Weights of a small transformer language model: 9180 steps.
Each number is 500 + 40 x the weight over its row's rms, rounded and kept within 0 to 999. Layers, rows and columns count from 0. Numbers have three digits each. The size before them is the row's rms in percent of the matrix's.

# layer 2 attention output (transposed), 192x192, rms 0.199, rows 12-35,107-131, columns 0-191
100:475512448561511477446530413515535546523483531440480485472487512566484448489520544495526506452538523537424530569495461505526490515504490497481558481479522462533494474510469496525497502512512516552448537522579506503545514473500476497481580489505465549484487379469490558427479419583534535434430490504507498498462527530439510496486438602554486483488553473459518470484491474507547443553538516445509522494492470497425479425462470615525535575477538471496453503487489498533490532481492503496517570531517431583478453549432469515528471524548548518415497470533475432565490419579472499511
089:460511519524544465497491498510493479488517434344511506490446507516523474479515476508501433495521498532440503486541437552408488442521442445434512474455529443441452518507559512574576502500519496471531489507576511524513488574453510511487519493567495535444504525484517493494502494480548529494483502538547520526471450471488528490471487444520455495421533467494520479467532471485475599517542428430499523515536603549503476525471477538436583579583563415528528499511517548523524526529480502529448526501482572452461500489535528484413550453556488468525427529444466471522442485482515527458
106:447514479578507526517473480552459536399463520497496533479500514463501445479503563483475493522588498480487483551503497522457518511530552482587509413436600522552511524519507441387513449539466503510452460563508422482470436435478494512530491484503434524540583522462587489471517432510479494519517436554513547426479555451440537404452467480517523489552534489459473488451511507467600454548416560531468458535526532459510561513468532463539514538548501501494471494493526516462563510480475477479523494531550536480524560468527480532522512481460456495548500470515499549563523513509457467518
099:448533556529504475523520508537553521538536421585487447478514478477428555545530468562514513537506520437453514496460510482487528521548541527545451479549477435521548463559492471508507476517492523484543528422492484505492499473535482541473501508500533458532501551484520539587467453467557471490457480492516491476459496499487489478562476460486521560483415465468486578502590504504483461489518585447548529396533516542503392487508589498546524493554470520574578538495538523491550428453515471500527489479470489488547538500463458450518587484458508513521492643532443468483426513472481514518
097:488527450485456456518496545519396528523477484521504499439461497506577496479500522501464453545474525552518544488477428453531473436560502535556497467502494530482546472504568529381424516589474429484531520604504544500433493466516482553457532546475450412442474483455561478531470527497465530495553508476485459551497427511551539539552535567550556527521503508457458564493489498503481463506545542536461514518468495519460489510502461485583466484449562599451520455540534558501540437498537499475525494514505475466525496495505506514437564552493462528430525528506506475605474445498533503483
086:525441544463498533503442544522506587551481559494570511446463493551497508534441505533490450473528526502479509459498488507506552554516519550368498554473490432466456554458511504503507437539542519528491473562479501536551496490443447491512573483469449547428544505506429437500492566532545560548501469501479486546518571480487532522447560467452435495522470483427481557422554468535458509482506563451558502411544526497474517507521453486533573540502533513507452492514523475521546466513561552573508437477486452483549560504438553442504438498539495506483558464515473433512541509480545507527
097:478535479558427549541511519554464476480468542468503532456496590450526627580522499457557442454447559465452502466560561474498531494529554436477409529508507463490496560548494496526531496528503556503586565434511550479485452471462468503482518493490522448495478451444471557539521481582473486521562476504504549444450542550469446480398505593486511507504457590481518491553463533577499504540486496576520454521519503519471467515524529523509512481441520488528579493449480474528504455455535505459500496490522535454471483541502446473500504528505503488513582511519486468458468530458425484553
095:437496395581502443474401454468540516474477517557498466496493483511537525554558598527431474532469460465483515519452496427568496478488485516497504458466504499517492490477491489467499537494464532467507536539515453518530498551483545495420482512475426422469500512520505510460497516433463464515549505519489472509624511553575549488472507476516475516485451572533435467441489441488441511480544568436500515448427467551494528587493509447518577461537449505518433475572473496536473529453559427457493465487484511441501546513494548492478512538544523530451505526424527532564500522562489512492
109:510499449475578489546477487446499444483482545459497426425584508559510561435464571428474570522476463498469513470440481490521544465444504526466546471485405502540517481500444544511510563492493455473435463540474507556505486507489550506556518579523430508542533529471508468498495376437479518453512450561487553551473558491512534522506486471474492538534484462587515488480511477549444459511425461539445455506512499529447534472481520488516468554506524425521484511511440489538524501513560510545499484473463460483418495535484445443437446549465534486528492549571508516533498511430545572488
107:450506456423487412480438515491461395487559522499549578527492570460488569456498473449482506482445539458557500426543461476468549516465437527469529486516485581538520480511424543493497453464493557509463466510490475488586459528491502522496495491503531521550582478529472466453446487484545499459498512477515515513453541472507494486503564449448475480460496533509422518503477486518537530499543571538581394518446528550435580524505480484501550475510522475430471523524501468464480522527566519507465561475412480489485516505500467451448542464514547582463531574463525495476515483397525491528
102:516495546445461462490500553554459510447511431539496462519551486476519572536551568533507478444510507488572504503434572524506506538480480521503448485539560485562523557469508517571498511551448546521471471507506495459602492538551557530516558446492532414544541470578485528511538484542453574479541467505470569517531557514570517485524465535502464527543502467526466621483461480551479441446509478558466542471532547525522526417508518507458456527541457493438460528445459494541562520531458482440507472512469469427511537532557510530534477516409503523469507467556482479509453465438485447477
109:514529565399498511482530517526465478476521522392481495477502487480514481558570557503532480542486457532553490505592452422471464510501476475500477434523499534479523518574504474500416462483494464423553540443512492485498428518428499466499557491550462491534524523497531443425543484522528500509533475534498615526513518510542484460539504518583454569445529498498514570489525499526514537474508472424437499533537497473484466486509556453618524510493478509431532470511448523481539447459470438492591514460501475469484509465423503435444525428557515480487461433473556465463456462500483494506
087:548525522500465503485526490557487460498495503482504541539534488579531519530562490477580520509570452529454552457513564620479463498496454446505528488475431502513479521475512543500546532442470501511521474409473465468494529495487389429528482547518454531504499505471462483527505492424479565515499520492559546422489506506429510432431471501497484521585465609481520523490437512437530536508543499582513493481511492549455517547518490525484412439480490527491438552595446535523468459529448522491455462452530445500541475490488514492420497407509538579505500503489523493474440491508523457547
107:514546552489445466522536469516515510521468553519470457549438532377529450510472508501584454557518430404468464496509530559489491501475533455521473515547478568437487496513474521520498518503467430498546457544490482421521559459460504504473538528522499629461566572496473418503516464507498571488470511529480444496476490531507395566455438513448553448504525459527515475491535562511483515452517549464431522496457589514531468538467443561459491533499440495514538496480495552549498450493510522534467509506481492566435525479523474546535515455470557506475563484542434476548535509485513523471
099:444520467458471542460536441558510513454522495480535466445472467503482569523516623519514515508540464536426480524503492492491415506477540508447507450569483478555519469540463423511519475489438518515582516449498546449473441468493401530506454442472549497491480448548496384514506471499525477520528487554482450423499435515478474492549486447456492531565503560473528397455422488519496560497543462541528483526511502448522493491546477526453472570510394471477497498502446467471483474507484440527529501463470514559459476507513484527501502470495566525461446438481492537477565500545449529576
091:559472533536522516498452425490519529462524456539575490474515546510516460512515544552468509484516535482478484498460488474472485509569457503478468384467442541525475574515551562528449510532445483461503510429521489377519490491511533496453471517568390501465458491513461428497532537467524517502484467437494539524545452491525562488516559429541504498526515479498510478457445548549512493511392448460464503527496512498544555527575491540567452554499462526454479505567438527477498479523422421470471493434518539523479537527527494511420443524503549437445478514441519506544457557491556495528
099:488481429546487580468512529495554629481493531519492497508465471455504510524466415583525544558500466479540502454469468562493559520525497527519552465513529469450542498425497525501437583440462467439450480476427448515504498499492541426472443508553601504556542492523503486537531562484541534517495485430460501480468534508470506543569483488493523493518468403390534570526431486526446535565464495537516482496486466545487505500453536474562483470473526454549445577479491470457501522473523489571517490508498572506479494479508516543474539488478482570447579477549478531511454521482484451516
092:536499567491499477587501449486533485507515493538494491528473515519559561497417493525453465440510453486585504512563533558450486453497531517521536485520453446565525552484477513410525505431459540550484538482536545505527519504547450488557503498549504447507496499536477558514550613458548559468491545459573378488503462517526488563498515505508544530477529520483449485500416556538523500553488456502516449518542416441467539539472471475493515469562585490471549510469484537529538510448501569471527507491549407533460543557495509521553546509448497565481517525547458450483469494494437454491
107:501477537529482503449523472540523466533536522497421627471509484499553508534531489577456487498427467476464505468471576543495430560487501527453444530493540518523592474504533483454517488440445508522439525492518577502488473543556576580403535523496500437474456508491568481537511584469561471454456432550526523568523436469523501503532583521434476524527559507495500417488486483528505526490478516443518504486535466461522500511502473483453530525451517505505506472503370473499537488512491478435504474503554447546552548502522569501563425535436512458543526510519507479547513472533512493504
100:470497473473558509487557520506448494472445486494517480498490546559509470548505485555504525524518542464465462426476462575518522473554511503493471499503473540485487528423505566531510476527503515524557451515541502476471507479512458583509504499519477549462516524481463474550545453457491439485516547493468559466559510512457463389529487469479479484462526447506499473533535552544548474522481439455417447546528552434383460491522452545500484499506538557558526515534439452442539401582570506473578500512564527478529450557495431444491455447518513497495500477513508472521462403403455518557
087:513519567487559518567504518446523533522492426554558454526459469483461537487553530498454460547482456532544454521498479488548504432498460486513463570495519522488449505548431487492504474506533492528543449492508528487544449482497478505464486480482516490468481475552524445542537428542526473559499503446476518514501470509540527484659479483456532483534414494516507551585507498525437491463491446524573536575459537493524548445485490519545491523481446515491542514358428431510523491444553530501575486539439512504517514559486474541538496505531510486425443506450508522456449537427550454551
110:501521475552534516501509493532469452430554434463456538534523567557485410487540474529457560506583492511449511517490499557459520423534593557537455509458529528528517456458532505575474469499464508502522485488496493501590450525493517512459489599538493499493482590541546489493583491544517482515500488477440472514477535436483531537535521437563507494470458460474544498466484472415521481535413488487522438495543549491472480496481526399476543536479485443543476420494505482613579521476527490505520468470497513567454527538497490521416524503498440476459494472445535438537429461487506487492
109:540548524580449534525481508500469470501435555440469490585514491554539551479506473491510520486519466558483503475568468455436492509553386447526463463512427487455433398470564506516501454492454498532514567436466503555468480547513450521540553524523470479460557534409514544569483462509471498536499500519555493483557519483534481448539423574564482495467508528496441506516559511429509570468491483481488547435445493462509507514478510550577544413491529551490516433522492496555498501471498533572492523483421460450525481509467511532509504519500434490534484457542538476462500516585478516463
105:483508484430461538536532490530476496422549403529584461430507421506481515495465469527502521528499531542440559492577505535465459513566444564496504546566491452565469510455485522527490558435472488458500522527464490537556463576481532445436527508556577489494482485445525483505471431478511465507480546471456488619467504508513477514473521549451537455492486465464486390530505470555469532566492533535539520496565478458558461436504445486464467428490519503524490501460501522553482473530520524462543537562479545515491441524563515499588512459468553456514562433517498496490491486535550545506
098:535457498534462459441425537472475500480494482556459541526433476461465469511466498497463477490499499518441510475449445443526477563485459504486506449518519550555522506506523465588481497484558553490490533470476564515493526463548473468456471473405519483461483551463458480527453538502555498533506474501540458481575542464512518511451442488490575450475571503533521459500454525496460441464405532554479543573506453469593531491521488487398492441457452555486434546454501558477534461501546592526523524444467491500442552522472560436456499503593501515475540486463513449464406496511473473470
098:532486521430471497503502479483548545532457566490507429510533486491510500492479442530469483538493481454572457476514510458447501527531429588518525452500424475428531455573447453472471510545506464419415494447479527482579439554507505483402463503550507454509431513476511476531483537474466519503531513503530485536532442538411509436455547499460492465456483439530552508492539516453496517543404534504501472524462492495474529570457547492502545528545477508500523539627478501449518436503491495526430434477545561544505403561505465487534518485470473516526547511464490479483477539559549523440
101:491536444470524471507518535497444512512533506509455533506498524484535549485466466561504523521455505489476550476475497497508468464485454451554424508503499429537440514453446513517470475486527523578476458495522494497427465514462510407510460425489387457466540428431523527487502524471429514530469527434516545502586489466473419522613501544458516542564541531486485611499450550542581571485516542503545527568524551532520493519490529494576513462475468525549558472469549513542537453496491453475518443547523465556457526480533500521539500500445525537561512466551501462537433560512493557491
107:483512540397592480590456485590463457544567499450542441465483592507532547465525494524495477515509487519499537543538451510537524500512455430459488506499534504458571599444532509488452546453463477504498513530504568588477464488510504493447567482476464533543412521438526511522465463499409557541523544500479515510427523515524542479440481497489430507464498480504473548497488511511479516494563477508562480423433516522485504457526448494498506497533446485607458419461504448415496495509494429462553545500422504452497480577455504493476481457487523484522496504529517507523472532465467529494
098:501449506500455541561491498472480478506489546494546538482439495468500506472445530499508476525491492440545435550532506520508430496514500456574456510451543498452452601527569492472527522440505462576543455531464550522441472517439446503546520432461496588494521499538483440501484498464519553493544418486525466492541499456588471467538534510392473500508478530520541446526507538461513545498490475465452502499585463547512438474462468480410508410474565420443474451498519456489458563542511533503485465515610487509470438557452545456497501465463492516535531459521538515497532498507561465551
091:485551536452523557494535492515548393544493510472511480504527468471516560502463554511540446488571553542503492541543515566501512561540516489531497505490543477488516491555537460443564562514515489515517526498522490516544485562517498571529500467482557564499460457537432506478467487444548480531458473558487555471497485519583496454464530535546471429515508433529573467489483526442574551536521517387482443495587565504548473465464564442479556497533502472496504460491503504535479491540459512491371460504509476484473531555564529573471407485468534476542505542484530548475466543454494434544
092:507510480548484480498508483452513491438509515537443536483593513428552557504514431478543450513620514523466453538477568487477453507509423488550457458591449545510489507465449520487531491569498522446588595514530505570542482498458478536568487518491489463516534497492523546457514502540441446467547545439441464498541454480545510474540493526560498498484524511504481476492442474473513533455557466497567558539410525508535495528421492492490456540452546536531522464464525565544473455505534451489553593488508455523497515537536502494521490448458481430440456449450489460458486426454496488501
098:583414468521431473527533508463508496545551483519571480492445554486550494407501536535501412468494451506506500469456537532478452519590434465529476490538537513525503492493501470425494515431517508502513539477555483502528472531525482449464477493540531551479514487475487497493499461474556480499492531468516497529578541443550514482480514466511519484431552511510455470535558494517447506460605620464517541503512474504547486465423505575456497473409432554492430530471501553571448494553477536570450470527539494502515562491464468516444501398500465493509515459553491545548506562490553455490
100:475539482457517546533520484541472443510447524382518472488554464475568505423464472513469489479496480497561512482456511477438541530559527520500524506442547490529568493473600595518479489576464497531464497477481445481523470479551500445587458539481446538528504483545532430565431479530474459453509509490507495517499351500519491546527465429473559525494426507494536497535485527438504547551524434508454481568496505488455466529479496505484561543477575514438535530473550493449529449499433535445481529492510460518475559494499445473502481458524474486515464507518534448604519531527540471495
098:544520517542491529549502474563484539470504410481425464533478474459524531437487446513526429561519519529522564535454443538556558500471492466452546522422505468498493565451586510523519456474444513582460509516480558495513519541496489477495472552490540531473523463586466537520512534517503472514461518482534534454549485500553430550498463487501414505483526505473578508447476529502521492480513471429478625456570549458544450538452459501533524522509509550418521444569503480502510510429507527504459483524596611552419505484533467545536521508479479463470480521514459520535497530483533463478
099:456515534543515524427457515542484529522490500483426454543473504538552372447584452571399494491477499536501540414493501501459479497506463486490526502500487515520508543539475527547528452521516512466458523457554521442487526491559462430491497528554512505448401532489483533509558514521484500490448479511473528504530557588460475552508463541484580516542469514480454515481550507509530519475458483525492575543499464442457526498514493418507533467540468530477598612458504467579488599550515494488435449496557563487490516473501495503510543543496501461460489479484553532499471536481431416514
097:516477532451495459513480427493482484454526492509481466500524558485544435545465526481488539540459446489465570509528464572489494436500540563508566468478517530434574504505502499473466485438472528526546500517495569526454502499490461531533491524511420502473525515511472534459553497510502475529491579463529507461582471546471493517487521534545496499517516479493507387480492533489479487481592427475500503460455492508513550537486516555536487523475452557593590543429543449446436496510509464478482517506529499629509505521480426501581467463565420434576535475450404457529475485471518484436
101:542531480587590556548506399521459521502479462565548469507455504549515599511452469507558495521538512510452491439445503532516533507457550524453554454488493534513544447481502485545522456556468428528522473470478481510494556461519465529503462439523527468510479501485539520492463459463539516560528532511538447472529526512479414492571470508437554511521454432531559447551453458557581490522489467542500534484483477506497558464526496504437426407529550462544481545507491513531525520548475521562472495517486468517586502593476566567525505435488543490573506543491519549554476512552550507506
092:498552458507510539513468497491554546521484510522476511473400423513577427423512542452476448518511568482453540509465517514484451577592537497505465551421562472427566537541554506450454452504489496569498536511464477494465499547551500532479460445459573469558496515564574527495486453539465436516546515575481425467465505463521533471524533476520530441455532447463577513535549461572475481568465547466485460462550495543511572504564447464436476507492506418457504498498446488557464498500489487499550514520498479562494505498480495451503466563502473510549530471546491527494475544507461540525
110:506478457510515506474525466481515447481444489474443554491548577505485558541447523453473566474521559472589500509506497543499463554445456513522599460546496512466554509546519410469495487523538495542435485502438451580489516579577468485480505560480575505494496541496464529496540545515504430437604575527509579486484478513499482545515519534507543629463512530477423494507528437546504489461542545546441470475544491524501476499520485551501515427526512474429453511506436507554544469499555519502406514500527520483493491461511432478493479545505434505485472538509458550517458538515497529549
103:500516402570544537530476476467511521534498559431534509516453494504528548553510488409456563497540550527485522497482501520426523525543514548580516560482503575493539472500429532502525493484396474511507479560495486540538498458500489483516464526495553494465489549518461545529475575563482526560507495555590459582493492589521624452435511508503484516521473547543550545536498507554507491535551521480515497552520526519498542554503462431482494477452541531476470504532574501430548482511497521542455486487522487584585512534499468462536528466507474490556461536527514411561464568527490488518
096:439516565480548530506543542527498593523476518541528514560470470580524516474489470548423490566491547579483545512474490510503488484485548430557493524474543484462546509500491498514557492536507410444436483504457526513439583566452505431539462488490483512535474426545461574515509502466427482563489565562543483468517412488490498467454557501463486538463455540540501465481430467584520494492602537535467452452523540472490511528527561484423530495541509518584426476436554469505496428509508529496500517470487473546472478516442537542472521502510496585524516486507491543518457463528471534492
102:470479507517510453582516486477558501584491550474480548534553451526453425490494503526419473532493561534479511523548491520415453508495510536543523497505507500507518540509511480513520439535530492596535507521513455509523551464397442466469558493456452561479550533491524551509481499496519450550529401617468511486495480453573538489565531482462537555560478531484473461538469579496540541506457529499503506568480494537539422490547512520436464545498484456458460491485538499514493567565505505495557483562497486611497450540468528480483526419483467442543445493469550429508531522497526548492
106:463496523446525561456548489509457493539491536453509514535555497500476471524486607517473522516491479468522525510463528437498444516490530523499508485510516572476462477491479442466501519511447466564523464477557507566526477403535516473516557429446434470537451551493474524509505417543484482479498497448590547613457462519488502493479489555489447411544492455471456504530496481538503457473586498432498423408451504465497489417558513437524493485456507527526565520504515490478495495578532467540456515506473444476514546500423456579482464495529562530535499430415438499552507536478510476469
084:521474520467487452515481576468457520535507498521559537508497529456494489464567516481529558546506563566552509538541485406507471521504471542516464502486520565482480486489475553513526570532449382502510479505444513458550464462495539487587495517514510495429459506513396482524495477432442619507472535537460503539458458577540505572477498517557432483520457461480578479528539515458463511503486504445515522471502497439490469474385519486490524531465571534514492549438477470468514458541445458486418476432507496459473517535488522524422545502549519485470542588526477516478508443453491464519
110:533514517514465473459507386511454534432452452476470585431442511506526520569526407459500470468568499486462490535510450438561558527470497542538544473479463487568455486499470446475536566506529461509507462535436437507464568481476487482535532487589404485483519548503515472455442503512495507476478521519429477514474488446488494481500494609462476473572563476557495465488504487451521570461467446470496548526450512470597443455483437509474514512438449495500495472440519525520506516465529513450500514436497497499527577527556456543500511450489516459495468482436509482415530545496554497536
090:458503486531481550479544479459478484521519508494487496535531499549480492573482531481543503481552464551448506467544557464517603539449480513426432486528449551520491392405524573582507455506525515510510532441489431504475452441524513564494466452468518498521533432557362508512468516502540474590468476533483441504511506529462546539519494542501511512482533445520485520494478544510481558552442466497416460504474497439528536487511488512513474459478538550435451502560500541538492519517476509593442572426493498465519400488541535559487493519437541531483495496478467443508467461487524477526
094:577459541502494505582530456493482466468487503576481494486503442517505544476528488534506475479529498503511551564414498496526459551493413512402498545395495468519458541565541518494473518473534499577452475462512522513471534497487481466480521471464517524488522481506572490495433499516501552431491478409523497553394462530561502527537485585479531552521524452478561510479471501579455492508430450453433504560495475491492473490555449569548435431506492457555447464454446501526461459533479505442525537430494577559524525491517495436490472431518495478550480505453433481540518515482483528459
111:521513474559478489482550523477481483522485517463484526554443472483501466446557531522508476532505534464471486528519476442525518471509524489494549543482559467508555476598499479459406539515522501499519526515548439513508491521560450559471488428487531470554480488512576476491580574505562521541485478458413447602476540506511453540526479498481461473527494488472539511505483480513522490602520504438510427561485449449498530487430474480433539562507540445513450490567430512504419479460417521476475529529599535478556589487561510515550562450545476462507520470447516507551526505469521501415
103:446544489520569453548522542527526445563516515454491496515508483460458484554524506508597484531525531424535515510518493519440555507443622420464488561474381512453558534576530599508467499519503500575500478488511521529553474506580470561519511445574520467495540517486516455438546535459493486571552512524491506452491494505548509502567460523475503506497517528489496541477491483469518509547476484535483482504503538533518521429548488541527530485522457560513525394555587543517502547485494567521480484490570481558487514472447510525468488488535471489446525548441547473533562539428441492472
# layer 2 attention value, 96x192, rms 0.153, rows 12-35, columns 0-191
102:459518488566481537423398511478494499458532469561464528509505474476482568554562467507491540563497498477491551544557535514433516516482491459542520507442473464507507564463494532507418515519447511544573486510553559464480471533483548420523430567523531416514500509526551447554531439516538505567468493556496472549481516478456448499393526458475570488525511483578532543513506489506558516490520499534470503498449584486549456519487455462540458532507463498549489457502554528474424524441509556453494484441525494491493543451451506529456555564472481535510466538553482508420490556525418502450
097:500498559461510539538530554528547541514528488486475503532579593488432568496508585530493504471503445503469539478542506471470460515507555430571544479530534507513466517525466455533519490473470471448465565442501503476485533535470463542550482522495494485445459461481544470480497596465495477451460504544475489509426539450527549479454456485532488497565492475547507516515405477537430409488473445509521453583498508493564549565512477442492577493496455504479458498505510482527540475469398465546522409458452488479593520549432483473522500521494489570520551501507445483439425563528488471536
106:578539467532525561443489516516538515461496513523554522516598529485544498513545440567394474523538491430491494461454507503463516446501478535497466467469439453481513454620565548567547441550553538464552541447481474576487496473428542473570513495491570578507423520501495495402460517538548520467534520501495524515528523514539479462503486533538489480468486463502479419499513522525539574430482539491494509485499527507514497548446482492519476445543472488511520506498500467508521536489464450577433483567564543511514444562474504521512493442546526578531514455522443464468499546505488437557
095:502499473526480507504509468445451422478456471481526468560466551518538480539521452454488428412487528557481524506594470499510467565535486489458458443512539502513532505469523503461527473496514558392509549562486519527530601563517494512478491510596504516527515593516524439527518556562496525499516532449465460520581515478468519483478510449477457521516523536440466555475456494418591414522491425558515533544503464515494539563507544583518443398458507521483561528547507450460548500487445499499502540500460550493489555554460501493496532477491506467551504509490531477474514558542510553553
094:559466426531493538497531456501505463517513458571530493599571448467581530513467483512563517443474532494504551518512499446460499447557470457479484478519557498476516430505531554497515530508525498482610531513517556499494503490505516479468500562464506481464512470446487483552510468471456474436548494461471522477538579424475455515508499517463392502525454516501501520532537478467480595477484527440438541497499504498524558473581507509440487527523456488388480558505533457463476477483504519533444542494410582472596540580479516460557431520478500506576478523451496489508532479507478495427
089:461509497470593461457525557489503551563498471560476456573482539374515471469521524467509493525488482503482505485432466545486488527471501457481421526509411489524473531489465512428523578541495439503493471452479470441451477512602469575429562529454558496454491528497523448493531524453485507547460467460535509467489552479433498459502483467515416503517452450545576503495480504496509589541473431487467491493533499510559455521485520467565459465482469516552456528447489462495512527448448453502526520519540529473514491529464388538527535463450491435456530522549597491494450520508478540476
100:535554529410466492548505496520458567479585518499492466492585516515496458479534494476523533556478475544481513498553477486479487529440506522435492451491512529518542488471508509482508437508431488490478451498524456450469390543506475456468540453499512514554576614532534470530590539488452581497573493515498497539547491534488484499521531490423433518538531512521450499514440427488474466500481611531518529501423514530519487561531474475521484489565495492488483452473517433477538482535465539541494506570535413503466465580541434408466531528540557499469458541510538510515558472516547532458
097:478538519470428586466563496502502501501502510525495533514475428531482559512472478543581485503545555564503510516449545536465456488526504462473447523446562542474559512508526453432589454486533517479514465481508539492547466477522468478618544501531452472517510507512546444407490486428449524562477596483500568499512509456500479499489504522530452525488569481488547505486496542587466495453440485511447465490462565491504583429495529515483488562448486477493559521464533451499515587489510614594460508525491505480462543465505495522529468428481502495466480511501554561483546577513531484531
105:515530569489509525527490513519502518495414467495497549512483425522484572567496509519436522399495492504474410513499481545424504576482479501530491474549570524492474439564480560455532491526513461491497482484539515562536511527525496459435493482548498505455479507443479511509547545488543409488501561485435586431515493475438502501528438477595601495552557487527524494478523518500479487535449562445585433497560527515486472461548537522494398477462474490549433515499528506478471494421554534522447527582527498456510478450465468496488457531530470561524516503530459514494557486506520505425
101:535443485484414467539506452526502493460528551534546558503501542519501537489524563531574463420488565534486483445440480492488505507487503514502551492554471442410442502455538521538538475463452564456459499516514427501466409515527514519494434532471502434449489431477510531514534538461493443568537473591484500502610531484495545486488526444542512490507526514533538429498470464510482508564494435508525468540501525531549469486461498497518487552611491447517493493496537548576503491493525528545580461517504434435449482395474535522489472437529513455464501499479508509520590524477502579480
099:508458533444471503519504558545491515528456454482503504516476528506499431567534481498472424499573505483496472539511430474432485497514495522482537461472495487422464508535443431554453468530519556567451562540523490471552432526538486475463528501436519463509491524594537432540410537496536416465430530460491466514479497481546497540471455504507414499529508515518513416497510570496435553522530437493518513557494530531471488518554579523458525482555525487476565517421483470537577388455596494548471538517531449486553477484541509582444482519484466491521503509504531525454537505544486477517
102:489564572487488498492515434531557483507431548450525419461498484529500477508509461568446426498456498480544558494528525588531529483489508505551505505488516528570501544472447421537505454459436449511488431546427554477487469522537538439570474461500518542545511490501504467541437428543526516423490543483475492477555466526533603536474563475524429477545456564493527542514470523593499542494487434446540546537498507488555483531468470507521534499527448453529471581572541487531446450524470517499457445560497515545559532516498503409559495531520486483527502518515526534500515494567444521483
090:522497540475509503541582469536607503477564486521470490494510539522545415546459494547472512538515501466544539507499522465520487485468446506401453508512541555548561517558536515462487469446506533460621454542479479544474476454458455530491540463578486523480537450469522541516529513519414432513456460416482465542514538523477518503511515547441537552545426464555492586534488520480490478531491553480590480517507521474548483552473486527534538569507515495518593546490508472468497491473534497476515556528486497495480462449480613622470558478544472501526501501545512511452464487506450474512
106:518443459529484549546422508408545514547504555465493408486541482615445489480514539453461494535433517561519507505543460539471546484420466492483515503492508541576494524529448607540483495512532491510433454487436564472468466501518513513482515509488451400469501483489518556475552558527539572547453415419460493458515500497491475512512451458494492537543538496509516503532503455495522499494555550485531512535489514512525467547460513551535498545422556489535595437560480473456552443476516551557537512477502521557567533478456526441528483493486519542496484447446483552566461474501480519523
098:502528508525435475494470564537556535464511551476501546545480541535602534517426461545478524532542529537495492568506437536480483522497422558519461499436542475510481556494471468513521515467510486522546475461468556453473500435506551549488509430452454516549537552388434397456451467497460467489495487514401491497534481489533476531559537503498495475457497530551546543546544542485469445503534473552524417467524533513536524476461550528561544464463478440536582542459485485507503522584507547462443556524541499550521509486485514420483591515480564468532499524508440534459513522519460517496
092:570475542610522530575570501491566528539527506529553563458465481536561519514501562563483489444505435498473581481514439533460417526489500561535518571451486520536498493523513493501468535426514548520454460515533487500480576468497545471518516498480459569564503491433480551474392467523517546523489495494474542478496540492459439518568568580494508531565511488530532449503485437533503479473505460480527487476502485450559483535585519483518532480542488473492556540538545533481440481440515513498454517562499486515555505533537494489519442505484464526561451470575485418442480514479474398484
102:531497438439454490547478527496559471483409402487520462501482480497555498483438523454561521509534508494570468476470560512549518543533521569494472480521511516536536539540531518528561508470415554452458488522493552504483571446527491542465446542578549526601480453571498461559511498453504506488488492621478522431532496549458465518485485550570447500498557505532472531598491517468518486467488490580500481492480490469507507491539467553505476471520456483505561532463507486505484469437498457592529518499514445488508569448461492569462548615502511522497527452497559442500485539493513479547
101:577514487560510557462543436550494423462530460484533479538470432438573486417552462494522500504540498480482547492502450475533493478520420454461519529542487523488498538487471541532520479414531525521451490510554458459533450481437462544458490487487497478477556532500530453456370485492469519525476584482452587416505572459524537529506459424459452526465470547507494511536497571480495477504586520525460489534508500442496451555517464455437473537583523504519447479490493553454503474515493504502502512472588501541570445518533537526459543505520524562467441460460549520484512474536558535522
097:466448471494454547504556504401445445552463528559500496502449503395525537527498469500511513455528520545465477451498448490491444450545489549517472520446486480505456447440462464440467470470514462532492525501537458433432462533471499517578511497476499443475567454552490543489509492501486508536563576443447511496518401447509535493536543515418561575499495547561520556497470525490560483469590520473441517524526476540439535496557516492479514492598494569496500556537437539505512481494507459538467577545509502531518479553518501425502489499456469447477528441532467516424464534461511453476
106:445516539471503508463476465521483509526442537565455540509505511540535485514438576474484500538479478588470469505469534467506450508410490529505561553469488490545543524491511420511503460532471456542552498571512482605556464498481506545501491515519604475482545542534444532599461617534549491495564439484428500461472612415514511558514464503520510454494467507537488449572511472543478472534470440461490540515515509536510530480543516479519478439451456529542455462475499489434484477540411475505470498526559567479505521455431493468476483479520503493438529412483495536513481483471515506467
091:437517430568423481455526528507430507502512562460470480438438442450492482576485582472523481464514516506455543504519556538542487555523418462515580575519487536523498431484521508502504468516480496494482551506443522562514442487551348518479474488482504505611434497401493448457502517484523500450527460537532496402520473479512501536527561514481462464482493491472521467490527508525530515436532478493523472473514546566475501504495568559521511421503543462455477524574499532505464484546484504428469505462501510504549521510504508466481499546437545520476524560472547525533508451484436551439
102:502532491521520553489524573503523502509508422524480492477471530441517557494481546467551487465443536454558549484611566433477537367421482513540530478490563474537499428515507509492551453511492452474469508481487512506538498461473513482540518458581498485493501495496464513554446543447513566469503500493491459511544434446529519525466408509490541434461494523509449538448503557472522465554438447483504497479492571568499509543456459515516451476522522504558497511530517512487435531476530407556458460539496446460557553479410439515510452484547512448524500459536546463411441457522489507542
109:544581552447570504443547489489531514396483522559499512473441481511506440471503452517570522496550535498492484449549553530510497415486514475468515513509513577528481503427553501522530455507482444477497497502407530529490505581481499468453535520475519518511483431497446474521508479546462445473478532403579444531521534473433453592479483434487562516485550565501523524492443540476538487543490519482480546500518506503543497512528495497450563513433474513505430535445548439494537520527485504558550449446495586554511494518538474487513514532576488529434426567543532551463475474567474486531
105:527452484464520512532463507444485459469478520521479475596506452516531462539576444522484541480506512458476589505505511507501498521524487498422431550490511552517432436506408478446493466436452495481527518492549535473504540457475499548476480512507424538532493494491467418529523559435575428474513508515514464467535475474575536541514463450477468494515487517552530489505494462480501443432468444491525482420435554512462538440451479542523523509482516553454448484501489470508477478549582497539557492527488524453487482508493496554407472525541504531494403507514446488627480403412485510531